{
  "norm_eps": 1e-05,
  "bias": "all",
  "tie_embeddings": true,
  "warmup_steps": 200
}
Each number is 200 + 40 x the weight over its row's rms, rounded and kept within 0 to 999. Layers, rows and columns count from 0. The size before them is the row's rms in percent of the matrix's.

# layer 7 attention output (transposed), 384x256, rms 0.0444, rows 28-55, columns 128-255
090,191,214,285,220,178,232,141,201,154,299,170,128,205,204,168,233,233,211,178,226,143,168,174,183,281,211,202,267,251,224,248,249,225,169,174,197,214,249,307,134,209,197,216,153,258,264,146,190,246,164,251,185,211,244,298,176,139,153,171,144,243,257,145,189,160,315,196,231,231,229,163,149,192,178,163,169,218,214,195,187,213,223,182,216,207,158,246,223,180,222,130,232,132,215,202,177,213,193,283,256,189,210,243,212,243,202,200,173,185,177,241,170,222,157,262,172,183,246,200,256,241,217,156,234,159,154,180,168
094,197,175,234,352,161,131,192,214,189,233,149,204,234,211,186,240,255,203,259,232,208,161,203,176,154,186,243,187,178,185,144,160,148,173,197,230,241,217,216,218,207,172,198,238,248,274,235,198,136,210,102,158,214,166,184,121,213,167,186,202,186,197,227,176,185,217,215,249,212,173,186,164,141,220,162,125,169,201,249,227,214,183,164,187,223,181,151,179,222,261,201,177,172,204,207,219,192,277,218,178,194,180,221,204,181,221,204,155,284,120,193,151,119,190,182,130,146,316,185,185,196,166,265,169,199,231,170,169
089,182,209,257,206,178,178,139,179,173,168,225,185,232,264,195,213,190,213,203,178,177,170,239,164,210,229,205,123,187,162,209,184,233,125,271,195,261,240,145,218,196,194,152,247,202,217,275,207,214,302,143,210,190,206,236,99,203,225,150,180,171,192,225,152,287,214,196,210,179,219,209,239,166,156,180,270,197,214,134,234,227,218,219,243,265,147,152,272,152,187,232,176,228,277,157,178,129,236,175,183,164,193,164,222,189,219,172,216,180,304,139,131,99,182,248,221,206,269,199,282,218,208,182,180,179,247,261,241
087,218,277,204,210,226,191,163,263,266,204,191,178,123,251,202,155,286,212,245,152,200,286,228,167,215,172,181,268,182,187,194,146,209,227,242,151,186,208,238,160,213,181,193,194,209,228,137,191,129,140,267,242,176,165,249,212,247,214,252,271,206,204,154,157,231,249,194,213,161,239,244,179,159,253,215,210,250,168,239,219,235,192,206,223,244,194,225,223,148,146,239,224,149,186,227,168,249,158,179,267,156,181,168,189,210,189,288,166,212,185,183,204,190,192,258,208,221,159,237,225,204,207,191,172,223,148,225,267
096,218,269,220,177,145,253,190,147,256,259,213,131,205,235,237,175,263,236,210,269,190,231,175,208,195,230,248,223,146,138,233,166,146,299,266,242,190,317,197,212,156,199,238,143,216,186,225,189,157,167,230,239,252,163,172,243,163,244,207,190,206,163,175,180,176,240,200,248,163,206,190,175,194,246,271,228,211,214,236,276,197,144,196,212,241,179,169,226,220,209,210,173,199,214,162,124,154,63,202,166,166,218,137,179,197,117,227,183,174,145,147,209,262,183,128,220,237,241,204,207,231,194,192,195,206,203,260,210
089,252,191,245,224,171,240,229,201,229,267,190,235,230,192,145,224,241,257,204,236,193,255,255,235,230,233,187,160,169,276,256,192,244,228,247,283,247,163,201,238,251,196,199,225,238,165,248,250,256,172,171,225,184,272,215,126,204,169,207,201,182,164,218,168,159,192,258,202,215,271,288,218,229,205,156,182,227,172,225,195,183,273,232,150,237,224,271,243,161,243,202,189,221,250,247,147,210,198,230,212,196,212,218,221,182,207,179,243,207,189,268,171,114,200,216,113,256,174,228,187,269,199,237,217,211,259,208,219
090,191,171,248,188,168,133,202,123,172,171,140,180,269,262,222,168,297,209,231,241,175,181,246,225,222,192,267,212,166,214,186,174,228,173,134,127,164,217,254,249,166,206,221,206,236,190,239,173,260,147,224,216,257,277,181,269,201,258,182,190,200,242,210,248,231,207,218,206,147,297,180,203,120,228,189,176,260,131,265,216,219,191,146,231,218,256,280,229,156,152,258,192,175,167,219,193,187,191,177,198,205,259,269,213,227,245,225,211,219,159,220,150,222,174,258,217,244,149,191,202,230,225,165,202,266,212,219,177
094,181,222,157,178,190,172,204,200,226,190,196,200,167,226,192,167,185,223,196,222,146,211,193,197,153,223,173,181,159,123,167,151,180,229,254,213,233,242,229,154,212,303,188,226,226,166,213,212,173,149,167,133,188,215,223,195,150,159,153,228,191,227,177,144,192,203,163,176,190,194,223,197,267,220,170,271,223,237,134,186,186,198,110,185,137,135,207,194,190,227,200,196,199,165,118,202,138,211,170,188,226,246,163,247,183,184,265,143,153,191,213,193,171,191,211,159,148,196,68,208,215,156,149,284,216,240,137,163
091,173,236,203,231,223,141,296,181,177,173,246,198,178,189,243,117,224,207,214,178,218,271,223,245,126,221,172,124,154,219,129,134,144,200,215,189,177,205,180,167,205,161,133,139,159,156,221,140,202,271,201,246,257,200,219,245,206,251,269,162,234,234,145,187,163,180,237,198,209,161,258,235,195,122,174,225,198,250,212,105,277,231,180,178,227,204,245,221,164,219,185,221,182,239,139,179,244,206,217,180,184,192,176,157,249,185,193,119,140,161,207,146,238,233,232,174,198,148,226,194,199,190,176,229,178,207,144,167
092,207,233,211,191,131,183,194,270,118,176,257,212,211,189,199,210,234,164,140,196,233,182,288,186,202,136,207,211,162,229,208,231,188,222,200,205,284,228,182,239,231,175,157,235,223,218,197,222,195,165,206,213,160,251,155,230,258,182,252,149,236,196,233,244,227,204,130,254,181,276,185,149,251,217,298,239,136,200,227,266,140,228,228,165,144,187,212,179,256,174,223,96,221,252,188,177,171,166,147,176,189,177,281,188,119,182,213,235,206,296,184,151,189,191,151,201,243,157,234,155,240,236,213,237,192,245,262,233
087,115,170,207,187,129,212,264,175,210,200,263,150,211,165,169,165,249,202,140,236,209,144,231,280,200,220,188,213,195,143,160,194,211,294,135,188,262,208,202,163,225,263,101,264,214,192,146,171,196,192,254,212,218,187,156,124,240,142,114,141,201,192,199,149,213,147,179,170,273,223,191,193,189,180,175,274,232,184,183,212,248,213,156,148,182,215,138,277,194,257,235,221,203,249,206,270,165,234,229,228,219,235,229,117,208,167,195,204,218,243,107,247,236,208,210,181,248,209,185,207,182,163,191,215,198,191,190,162
092,170,188,211,256,133,203,207,203,274,209,166,234,217,246,268,226,231,255,274,179,236,147,221,147,180,190,279,225,247,230,155,177,290,144,182,192,205,276,216,228,204,204,191,175,215,195,260,239,199,212,187,171,186,169,247,183,223,197,190,177,267,124,233,157,201,237,143,233,167,242,224,239,233,214,222,245,152,177,250,252,159,210,217,148,207,154,180,190,138,221,134,233,212,157,174,207,130,100,220,211,229,233,150,156,176,214,229,265,165,260,201,200,298,265,235,176,203,238,128,231,160,181,212,284,196,264,292,179
091,199,197,304,181,204,210,235,232,241,257,128,223,215,225,182,150,178,235,209,215,207,172,235,229,196,235,255,166,165,177,168,201,177,152,213,228,133,130,181,219,147,230,165,160,158,234,219,226,124,191,150,230,232,242,260,156,241,271,225,169,154,134,174,221,195,200,187,172,216,239,122,223,153,243,216,179,181,181,179,218,237,191,197,164,213,207,253,218,198,186,232,182,223,169,136,242,175,211,215,209,117,164,192,236,211,195,183,241,175,302,247,172,201,152,320,233,245,81,252,215,200,232,181,169,143,172,96,222
096,225,257,169,213,232,196,227,196,219,217,161,230,239,243,213,248,228,174,199,140,364,168,198,200,206,185,225,239,254,175,168,172,211,240,180,140,178,142,158,279,167,207,214,161,131,204,197,187,212,206,236,153,198,140,220,139,227,239,159,199,214,173,237,189,240,230,178,177,183,312,187,223,157,185,215,173,200,163,183,237,208,258,236,163,252,235,211,197,233,166,237,213,154,187,154,248,210,273,105,171,216,163,277,153,136,230,238,184,200,229,226,200,121,197,259,207,120,192,257,170,222,155,168,240,141,255,195,163
095,189,239,197,224,214,180,171,117,248,217,115,173,229,197,170,181,186,142,226,194,232,224,172,178,164,172,217,218,164,150,183,201,194,128,138,128,140,128,230,192,173,177,244,206,194,219,146,187,144,287,138,143,188,227,209,132,175,165,173,196,279,175,153,221,162,238,272,182,92,191,188,169,151,158,197,168,211,208,248,160,176,149,153,281,217,241,100,175,251,163,137,190,181,223,260,262,146,181,231,236,185,194,198,224,241,202,196,190,176,153,240,257,207,289,195,187,135,270,179,164,260,191,214,144,246,201,162,203
094,221,208,241,200,189,199,256,292,126,201,166,168,202,128,173,222,130,176,241,206,122,163,153,214,232,198,162,165,219,224,234,274,203,301,165,211,211,263,249,180,180,198,263,205,238,200,172,213,242,188,238,195,185,225,169,180,200,146,137,237,176,208,255,233,185,172,267,192,142,190,127,203,149,286,132,222,217,241,196,258,194,240,158,200,126,244,254,281,161,170,184,241,186,185,171,148,239,199,201,205,108,165,231,219,233,191,168,207,162,164,223,192,197,176,176,192,175,243,227,207,155,200,221,196,137,224,218,160
091,253,232,198,203,222,164,212,237,226,144,169,259,147,180,205,188,187,215,212,146,162,203,220,209,275,178,192,225,182,222,198,148,104,263,162,215,221,216,299,223,198,303,192,189,197,192,300,167,244,154,193,230,272,267,197,235,184,226,192,201,252,237,212,175,155,201,223,204,208,172,148,210,156,184,233,221,143,186,233,243,210,205,183,214,223,188,182,206,254,157,150,222,271,216,204,184,198,218,209,199,227,243,168,220,202,229,162,206,186,194,203,194,173,222,267,204,214,209,234,156,245,91,232,239,199,174,195,208
098,220,232,190,193,271,162,189,213,231,143,277,264,213,176,236,169,159,213,185,241,203,207,187,230,149,187,141,229,177,191,184,223,187,201,226,165,154,166,218,221,219,151,162,258,161,199,213,123,236,268,155,110,199,160,272,165,211,265,163,210,148,181,234,84,252,161,123,248,107,271,282,209,205,222,180,194,202,178,208,267,181,213,238,216,192,171,166,223,210,246,253,198,194,203,240,182,194,191,227,186,238,142,263,270,241,232,171,244,263,235,242,241,212,135,149,236,116,250,170,276,174,191,186,120,205,246,193,165
088,221,288,182,313,236,206,220,199,127,178,215,239,191,195,222,240,172,240,235,164,199,199,223,197,202,231,199,258,165,202,196,240,262,176,232,218,171,192,202,180,228,222,186,208,216,170,212,258,221,260,169,172,173,201,239,241,173,238,231,111,175,230,173,226,233,198,392,213,245,209,199,254,193,193,177,206,196,178,266,231,161,259,201,147,231,235,252,144,250,126,137,224,200,205,178,189,187,185,135,166,306,172,192,162,230,265,162,185,159,262,207,197,194,222,271,268,178,220,146,237,205,204,160,125,187,249,183,136
078,183,162,228,221,189,175,136,188,234,254,156,239,197,206,152,198,212,131,193,147,194,223,173,212,169,149,245,213,214,208,158,219,186,148,163,206,211,179,202,147,256,177,216,239,164,260,172,259,230,200,236,215,168,226,155,275,227,220,201,170,201,160,250,114,193,254,200,246,169,199,278,248,149,229,257,172,258,189,213,288,130,185,192,213,235,147,188,126,202,191,157,188,258,180,222,225,205,267,244,143,177,204,119,176,205,187,259,177,252,192,170,168,210,212,183,209,225,193,277,93,193,213,269,179,203,193,270,208
098,144,178,118,229,135,182,124,180,196,236,200,162,261,190,213,205,132,211,167,177,234,196,234,213,134,226,214,158,260,200,192,199,210,180,234,185,164,174,160,297,192,168,101,234,180,246,201,181,198,213,209,187,148,250,136,121,202,183,238,182,158,189,338,226,160,243,160,223,166,165,242,226,200,207,184,217,201,280,203,131,150,213,193,225,179,255,270,166,158,237,217,173,165,188,237,233,279,257,175,200,153,171,149,207,225,169,223,201,137,275,226,208,241,239,241,245,186,226,173,240,207,223,166,196,191,289,232,206
094,191,248,207,202,281,208,231,155,191,209,203,177,187,230,249,216,196,278,242,190,152,192,247,231,196,239,192,204,222,181,192,210,159,308,196,227,253,148,175,234,151,183,178,180,253,221,190,288,218,203,207,265,240,108,289,153,187,216,260,237,211,202,152,158,237,143,170,172,169,199,233,190,235,263,255,230,193,314,194,239,202,165,207,163,218,189,210,267,144,242,228,247,193,218,221,210,243,252,221,227,208,249,213,137,243,221,238,292,296,252,201,235,214,227,177,193,139,223,245,174,226,111,225,213,212,168,153,202
094,224,149,229,219,178,162,197,170,251,170,210,149,233,215,155,211,230,179,159,184,156,205,194,238,181,204,254,176,210,224,114,153,241,220,221,248,182,239,128,208,235,139,118,199,220,172,165,216,212,185,238,234,204,214,248,252,224,239,116,217,196,235,284,251,118,268,229,210,157,163,204,197,180,173,187,184,195,233,187,177,247,229,236,239,205,175,293,265,217,236,156,176,175,191,219,245,196,189,204,219,216,193,203,173,283,254,224,118,270,268,204,115,199,136,155,174,274,162,198,270,234,174,194,205,217,252,153,209
089,262,185,194,198,177,179,257,208,210,145,161,234,228,165,195,187,242,148,159,234,201,189,261,141,145,253,165,191,199,181,216,320,237,163,247,177,205,264,162,92,211,233,253,243,202,191,181,184,185,141,202,180,250,174,140,249,207,270,190,230,95,204,265,204,238,203,111,206,202,167,120,173,163,182,239,254,211,202,177,200,201,117,228,161,106,191,163,195,187,214,230,148,218,217,327,188,151,192,165,180,193,259,154,167,217,192,180,249,181,178,206,250,214,149,234,155,201,257,160,154,228,214,192,228,204,223,220,211
099,226,204,182,155,232,182,237,238,266,132,277,188,211,260,183,153,139,327,236,227,215,184,222,173,158,245,231,177,189,193,190,243,222,211,183,220,177,222,239,187,245,176,180,228,206,207,145,201,243,112,119,166,246,182,207,213,149,221,189,238,199,191,226,142,171,187,173,180,134,197,168,267,281,209,144,234,245,180,126,179,171,154,236,140,178,196,140,221,224,194,217,226,231,216,165,229,220,222,248,273,216,221,254,214,160,191,168,182,188,118,166,197,206,188,174,106,165,171,163,199,137,190,236,165,212,112,233,197
095,231,140,191,237,174,162,226,209,216,224,221,182,150,153,222,195,213,277,258,183,138,105,212,135,269,134,215,229,237,149,197,200,195,168,222,171,136,173,291,139,234,194,211,126,207,264,123,197,211,170,219,242,235,158,211,155,251,179,154,173,162,130,200,193,222,154,184,149,156,244,194,297,155,193,207,227,145,109,235,185,180,150,231,162,238,257,243,171,199,147,188,175,184,218,274,234,247,152,182,129,153,198,190,230,186,154,220,283,305,200,189,190,176,228,195,214,209,265,157,186,166,242,170,215,169,156,200,205
086,199,190,267,187,287,177,110,137,237,301,180,190,250,253,179,188,217,190,207,171,221,225,234,171,149,197,216,174,225,237,236,231,193,169,238,229,207,143,219,167,151,226,259,257,186,257,186,221,200,295,168,217,261,159,228,249,248,154,185,187,213,208,163,271,222,175,215,203,218,176,211,228,136,215,205,238,179,216,242,110,118,253,185,223,212,177,168,191,225,208,179,167,250,246,236,265,190,235,223,232,208,271,185,222,262,210,132,191,191,125,278,116,185,188,196,219,250,146,242,211,220,175,184,204,199,190,209,170
087,101,198,163,183,212,168,228,209,239,173,179,145,229,260,250,169,193,202,223,219,197,206,235,283,191,213,227,267,259,252,193,194,234,170,174,209,216,163,263,229,158,250,221,233,156,139,136,158,261,187,165,177,128,155,190,228,184,154,215,182,223,191,187,199,168,197,154,275,202,156,177,268,194,212,153,210,257,213,264,134,219,141,176,203,115,202,237,213,209,212,222,271,229,177,291,174,172,196,229,182,238,278,276,173,143,160,307,147,225,199,168,226,204,238,157,214,179,191,231,284,166,236,220,193,180,295,203,185
# layer 7 attention value, 384x256, rms 0.0358, rows 29-55, columns 128-255
099,185,288,188,100,161,210,215,183,179,191,199,222,225,275,170,246,166,177,100,164,213,160,142,167,224,273,166,240,212,142,176,214,235,205,259,227,160,171,239,176,142,143,144,145,195,104,209,141,194,214,193,152,191,211,188,196,249,224,227,211,190,223,171,186,220,238,206,179,174,198,196,196,192,204,273,147,118,245,202,254,194,174,178,230,178,195,195,198,203,193,176,225,239,218,187,185,230,143,192,166,210,292,172,123,253,147,152,231,144,265,236,163,224,224,177,148,243,266,152,301,208,291,197,209,202,189,234,272
095,234,226,187,184,162,236,172,228,203,224,186,164,227,225,154,232,203,147,176,192,274,274,122,250,170,248,150,221,225,288,238,217,305,191,237,233,259,173,246,140,179,187,255,209,164,263,176,203,210,151,193,227,209,143,182,241,199,194,232,261,277,262,150,169,247,228,190,229,242,204,174,235,208,220,286,197,177,213,221,188,213,166,252,232,195,230,224,183,217,201,144,224,201,167,208,185,227,223,164,156,244,279,219,254,162,218,184,158,187,197,171,261,295,236,124,148,146,221,222,200,139,178,166,166,178,159,148,252
087,301,120,195,153,213,230,227,183,129,178,112,234,178,55,250,194,191,236,248,250,219,158,212,147,201,176,180,205,196,190,132,238,247,213,220,240,154,180,141,225,211,253,218,200,175,96,258,134,255,265,218,279,180,185,159,154,232,143,134,162,167,227,278,234,188,196,196,164,199,152,217,139,244,193,198,230,175,212,189,152,257,118,206,262,226,204,245,286,218,175,250,86,188,186,161,142,167,243,195,149,251,269,258,182,113,215,194,190,260,166,207,164,213,244,159,211,199,216,204,205,268,211,285,223,204,223,189,220
093,179,275,190,165,268,265,215,206,161,212,170,182,208,163,178,233,170,208,241,273,210,218,160,235,157,216,131,148,179,229,147,159,162,170,238,184,147,219,227,200,214,234,222,221,253,137,199,225,205,167,166,171,264,219,219,160,191,184,222,268,165,213,184,205,169,167,230,182,281,174,225,161,185,151,128,235,247,149,98,207,234,189,205,189,195,206,223,168,170,198,180,176,245,215,191,254,128,255,156,199,187,182,227,135,210,277,109,157,196,217,242,109,247,236,158,146,189,168,164,221,263,201,246,268,203,194,185,193
082,259,222,183,143,195,192,223,231,236,174,259,122,224,245,168,197,162,136,193,149,195,195,190,256,175,87,219,213,202,193,157,221,186,210,217,213,180,196,146,160,181,213,193,161,230,199,199,234,280,235,228,219,246,183,204,238,218,222,181,144,189,265,255,225,159,295,211,191,235,221,292,125,206,203,246,181,171,156,157,165,173,188,142,203,248,204,213,237,207,180,168,247,172,213,209,244,222,221,177,196,262,212,201,127,171,217,267,131,196,246,225,303,192,194,202,193,227,242,210,171,151,241,120,231,200,202,190,219
091,202,216,186,262,202,137,194,220,136,158,188,202,156,173,251,254,205,145,205,222,257,153,170,222,154,130,252,199,127,227,129,203,194,223,203,229,223,197,138,164,221,210,184,139,199,239,180,151,205,264,265,191,180,152,189,238,139,144,221,262,179,183,214,240,181,198,166,204,229,206,162,164,195,201,191,281,252,257,244,135,195,226,166,222,191,134,202,151,235,222,197,99,211,154,163,180,126,193,159,199,192,140,176,153,199,168,146,114,162,192,189,202,124,231,178,217,105,177,218,168,214,107,198,191,180,173,158,187
095,265,172,157,171,223,227,199,205,189,226,201,183,248,245,150,233,175,210,137,276,214,259,239,241,224,140,218,206,202,260,253,187,166,220,194,182,241,128,218,285,193,133,183,153,220,193,246,212,191,180,202,180,208,132,203,156,155,262,236,224,222,209,167,272,234,114,164,87,172,190,200,180,170,208,154,218,288,193,217,210,166,228,225,116,271,202,191,216,239,206,191,240,244,177,261,148,271,207,209,216,150,217,224,212,210,226,93,200,231,199,185,260,230,218,243,187,211,199,224,82,222,185,148,202,151,195,211,178
090,198,191,112,164,276,203,179,220,261,98,221,238,184,135,142,198,197,160,191,205,182,181,208,217,208,197,152,131,198,191,275,181,246,151,229,271,131,173,174,300,230,208,223,292,226,187,222,263,214,215,218,194,206,152,139,131,202,181,190,168,118,173,176,176,218,225,172,195,226,229,190,180,245,201,153,201,260,152,128,241,143,131,111,173,203,272,172,187,194,259,179,183,169,215,180,216,203,171,166,225,247,183,215,216,209,210,243,182,222,185,206,198,212,194,134,229,180,220,261,220,200,203,261,142,222,187,214,158
090,212,146,184,201,217,224,214,201,164,213,219,159,171,209,199,185,239,210,247,155,193,161,178,185,177,263,199,227,193,159,255,215,154,173,232,170,176,246,212,203,189,141,180,166,186,229,162,185,194,257,156,198,287,120,248,241,176,179,173,173,170,172,202,153,168,231,204,176,227,209,216,194,122,219,144,145,220,247,201,155,262,215,262,205,158,245,180,293,174,148,210,306,164,175,177,194,144,213,202,237,134,172,208,150,214,195,245,153,186,242,194,160,239,290,152,173,236,224,210,208,201,237,192,162,156,176,199,285
088,165,220,188,213,210,179,201,297,123,210,168,256,151,224,207,182,169,226,179,274,176,254,169,172,222,172,150,174,112,239,271,224,164,146,223,140,197,201,229,181,119,138,221,224,225,204,221,183,306,173,195,261,198,180,231,198,251,227,128,238,193,179,161,215,154,188,180,189,253,201,134,193,167,269,200,194,150,224,172,234,208,230,131,176,223,174,235,177,260,146,152,110,181,84,225,163,213,209,184,120,153,209,174,200,158,199,206,148,191,168,273,219,210,186,238,185,223,226,225,159,108,194,139,253,180,204,226,156
091,182,187,224,214,197,194,213,147,212,255,275,197,256,225,179,269,247,254,198,240,222,196,133,282,223,208,178,241,266,117,198,186,185,179,144,204,194,213,173,193,215,146,179,220,173,196,169,192,157,210,224,273,214,166,201,150,253,198,211,248,244,242,145,190,143,155,238,199,197,169,182,157,165,199,180,156,223,193,167,199,193,174,187,196,162,132,127,197,211,161,227,83,269,231,206,196,268,239,247,140,221,233,281,188,197,248,164,220,229,196,233,237,220,158,236,193,251,150,189,178,145,279,107,123,172,245,251,268
091,269,196,194,199,177,185,242,214,266,142,226,218,163,213,273,218,127,249,226,172,189,191,191,237,159,256,202,257,192,197,282,188,208,172,148,201,256,262,161,146,299,182,170,177,268,189,184,211,253,212,280,193,148,246,223,265,171,206,244,268,189,300,237,235,234,209,291,204,127,155,145,172,180,162,215,221,192,211,210,224,178,181,174,169,221,167,215,156,184,288,130,184,198,305,177,196,169,242,130,139,196,210,176,149,151,143,125,148,168,136,192,315,226,214,156,184,143,196,209,248,222,173,179,237,180,193,200,151
100,243,174,187,228,201,150,227,263,144,224,191,243,172,268,133,184,208,183,185,207,165,185,186,229,163,201,202,125,161,225,227,195,191,174,140,188,208,240,182,202,211,252,211,221,135,221,172,172,223,204,186,268,170,184,213,231,240,190,191,183,252,203,201,201,238,162,190,151,254,185,168,200,162,178,216,243,198,248,223,170,186,153,237,259,170,221,199,236,220,197,148,192,214,178,154,162,214,243,231,220,214,104,191,180,123,214,155,203,143,161,163,242,201,243,212,264,214,224,169,218,142,194,177,194,215,131,255,238
096,177,114,241,197,202,165,233,203,133,164,177,242,220,229,184,262,218,228,150,255,157,243,151,229,238,186,250,216,259,201,209,227,253,186,173,257,225,170,242,235,257,189,145,148,152,223,165,250,195,176,243,272,218,219,241,236,248,213,236,119,164,172,173,216,246,187,236,172,229,188,186,150,209,182,174,204,260,217,163,180,159,192,216,167,167,206,207,249,179,210,220,227,205,193,234,217,273,201,190,234,224,176,221,180,178,143,153,267,162,155,186,144,154,189,222,222,215,151,231,254,176,194,161,259,302,172,253,200
098,197,220,151,164,199,187,180,241,145,155,188,171,176,208,231,250,190,186,217,205,224,173,321,125,150,218,263,174,123,190,133,261,174,200,249,252,234,204,182,274,179,236,178,171,288,228,171,247,196,179,179,204,166,191,208,194,189,255,158,184,164,221,190,241,171,249,172,154,222,196,229,151,111,192,228,207,287,104,153,178,176,169,216,205,227,165,218,174,219,224,238,164,213,205,233,237,166,218,165,164,155,213,179,177,266,185,216,155,215,209,194,273,211,224,201,229,182,119,230,173,267,154,178,230,248,193,175,232
091,253,156,177,209,160,205,238,241,250,177,202,187,134,183,296,210,185,210,146,265,193,210,209,154,156,252,297,185,240,156,173,251,281,198,221,223,237,245,189,234,192,257,175,257,248,148,105,246,153,220,159,173,136,146,212,206,192,203,221,226,130,196,234,176,238,226,155,176,160,236,146,201,184,298,142,198,271,285,180,181,201,209,172,141,235,255,195,191,245,176,200,160,180,164,220,142,207,179,207,219,214,171,212,211,183,203,187,241,202,218,188,195,204,295,216,227,179,202,231,140,180,163,176,217,235,162,201,148
095,196,159,246,242,225,203,113,214,181,168,172,178,203,247,136,190,161,147,160,178,171,193,139,247,150,248,188,139,221,183,268,188,152,156,161,196,152,213,185,170,198,234,180,152,158,299,184,177,230,158,160,257,150,129,173,159,215,255,209,128,253,215,202,200,150,270,306,185,239,139,190,232,136,163,251,150,180,222,250,178,224,150,239,166,176,196,195,168,207,222,194,247,283,238,183,178,198,251,228,173,153,265,211,214,159,123,214,239,179,170,204,180,192,187,225,213,299,269,195,169,194,174,277,199,227,186,137,206
093,181,159,256,123,194,176,210,191,239,155,220,168,208,176,172,172,194,160,192,165,245,240,183,266,177,277,204,119,307,277,224,152,149,206,194,139,204,221,151,172,205,203,187,252,232,218,264,153,245,158,196,258,208,205,73,155,218,186,149,279,207,182,271,220,151,211,115,198,184,180,244,168,232,136,202,146,210,227,144,250,204,187,206,219,151,266,154,260,157,244,227,193,207,220,241,216,208,214,207,301,158,177,175,214,185,189,190,147,199,209,207,218,243,176,181,192,299,179,188,203,179,192,215,177,212,209,186,242
086,155,288,271,239,184,194,209,151,248,147,212,214,271,187,299,202,201,219,237,194,265,244,216,192,208,177,216,281,227,203,288,221,198,263,260,139,164,174,244,122,205,217,183,141,209,187,222,178,259,252,218,244,210,276,201,240,185,225,171,215,184,194,177,178,225,198,158,179,222,185,218,156,214,142,160,207,196,178,198,140,274,233,167,189,247,134,162,325,223,177,217,253,189,238,114,213,189,162,167,274,176,203,179,225,174,197,171,237,165,294,188,220,171,244,257,134,304,222,206,233,201,207,171,200,202,241,210,180
098,210,242,225,172,222,244,127,166,181,163,230,188,323,211,204,258,253,157,273,169,195,170,158,220,213,192,177,211,187,185,201,218,169,250,142,196,256,232,212,152,203,165,211,145,224,201,258,154,254,245,188,239,170,204,133,277,218,195,141,194,183,208,183,204,208,137,161,118,193,250,170,177,161,183,178,199,208,210,211,230,182,223,151,155,202,171,261,206,263,168,213,236,201,200,226,178,195,220,181,275,229,236,196,169,251,258,258,194,167,257,241,132,222,186,173,242,206,166,201,174,107,181,244,205,239,191,196,165
091,204,237,136,139,188,173,208,262,237,193,144,299,191,209,186,172,253,162,157,242,217,145,193,142,178,181,189,257,236,187,278,195,231,139,164,221,173,269,175,226,263,177,168,199,211,96,262,228,137,210,237,177,236,243,199,169,234,163,209,115,218,209,131,213,180,173,227,223,169,217,243,188,166,143,204,215,208,235,244,180,250,235,245,218,190,153,202,145,213,218,166,197,190,214,284,150,196,242,196,207,231,185,221,294,181,212,198,187,252,227,203,146,181,218,208,179,211,220,241,220,249,203,256,165,208,259,162,192
095,190,160,130,182,229,183,82,116,195,176,81,179,235,214,206,225,185,226,203,202,270,195,214,174,222,227,189,243,142,206,172,258,114,210,253,237,196,222,239,247,170,152,223,118,267,212,307,231,216,238,223,181,161,192,137,217,185,221,211,124,184,235,167,181,220,211,175,236,165,232,197,232,231,215,181,191,215,233,194,193,209,151,203,252,236,251,207,148,179,188,234,256,210,192,133,125,157,222,210,184,214,122,184,174,155,163,193,214,248,231,274,198,206,261,182,200,151,218,229,189,244,222,182,166,198,101,166,160
096,157,190,233,183,163,165,185,274,112,284,236,228,255,257,160,201,63,178,195,247,283,192,171,263,227,148,281,216,172,235,170,179,223,220,188,211,261,182,209,261,107,215,185,205,195,190,216,176,255,221,144,231,181,158,209,181,246,196,217,196,210,188,218,144,268,206,292,242,254,181,141,163,199,178,146,159,171,218,214,177,243,279,179,188,207,195,223,231,185,208,172,221,141,240,198,222,210,167,254,164,211,282,187,137,219,228,146,213,199,158,243,211,257,262,190,170,179,151,210,182,185,256,244,239,215,157,237,212
099,286,177,161,228,224,173,159,253,144,308,211,174,198,203,198,197,274,173,195,131,138,135,177,184,221,249,224,220,213,210,263,172,183,225,170,124,291,176,254,269,216,203,217,211,214,243,204,212,146,274,209,211,94,283,210,226,200,169,279,189,179,183,222,269,277,217,216,188,227,172,243,168,201,214,203,211,215,214,176,199,154,232,175,217,108,131,195,161,165,163,197,161,153,225,195,208,170,142,218,201,196,206,195,176,136,138,179,258,170,275,241,232,198,231,201,175,203,227,159,205,214,154,189,257,129,199,199,222
095,176,201,222,178,191,240,232,202,214,198,153,199,164,216,208,240,188,207,165,201,244,153,140,194,146,243,249,287,92,207,224,182,241,245,209,159,194,186,188,169,165,168,250,192,195,171,212,155,275,173,136,203,209,211,217,211,108,209,187,294,184,202,207,165,226,266,253,288,216,245,154,220,145,252,270,209,261,229,200,212,257,220,200,209,131,156,167,201,212,199,158,132,212,173,168,248,189,216,170,253,176,164,271,206,178,208,220,201,162,237,207,228,189,164,263,243,223,147,210,192,155,184,222,206,210,238,166,246
088,210,187,199,231,99,154,195,268,221,192,241,176,159,246,200,176,185,167,201,198,195,194,136,145,219,211,315,292,153,167,196,260,215,267,197,169,205,156,175,150,276,244,250,188,233,223,178,190,242,151,268,96,212,220,188,219,211,242,210,225,223,189,237,152,210,248,168,190,204,250,246,273,218,177,163,192,208,191,254,290,208,149,233,174,289,266,237,236,181,172,220,242,196,156,182,177,243,231,180,160,166,193,112,181,208,243,246,233,199,232,134,216,164,210,210,208,186,293,155,259,212,196,197,163,263,187,193,244
086,195,209,254,261,230,330,144,129,120,182,227,240,207,215,161,207,215,186,126,171,170,212,177,188,193,150,117,204,213,182,213,186,189,195,204,215,261,187,229,198,220,130,176,255,224,183,248,194,242,233,235,212,268,251,147,177,187,274,245,205,195,171,225,212,188,205,257,139,192,211,221,190,245,193,249,226,114,189,230,221,205,208,299,186,242,221,232,150,147,183,214,179,177,189,136,129,231,216,252,205,152,217,272,150,226,269,266,233,108,197,263,239,177,239,171,223,265,172,166,146,182,186,218,144,212,185,182,235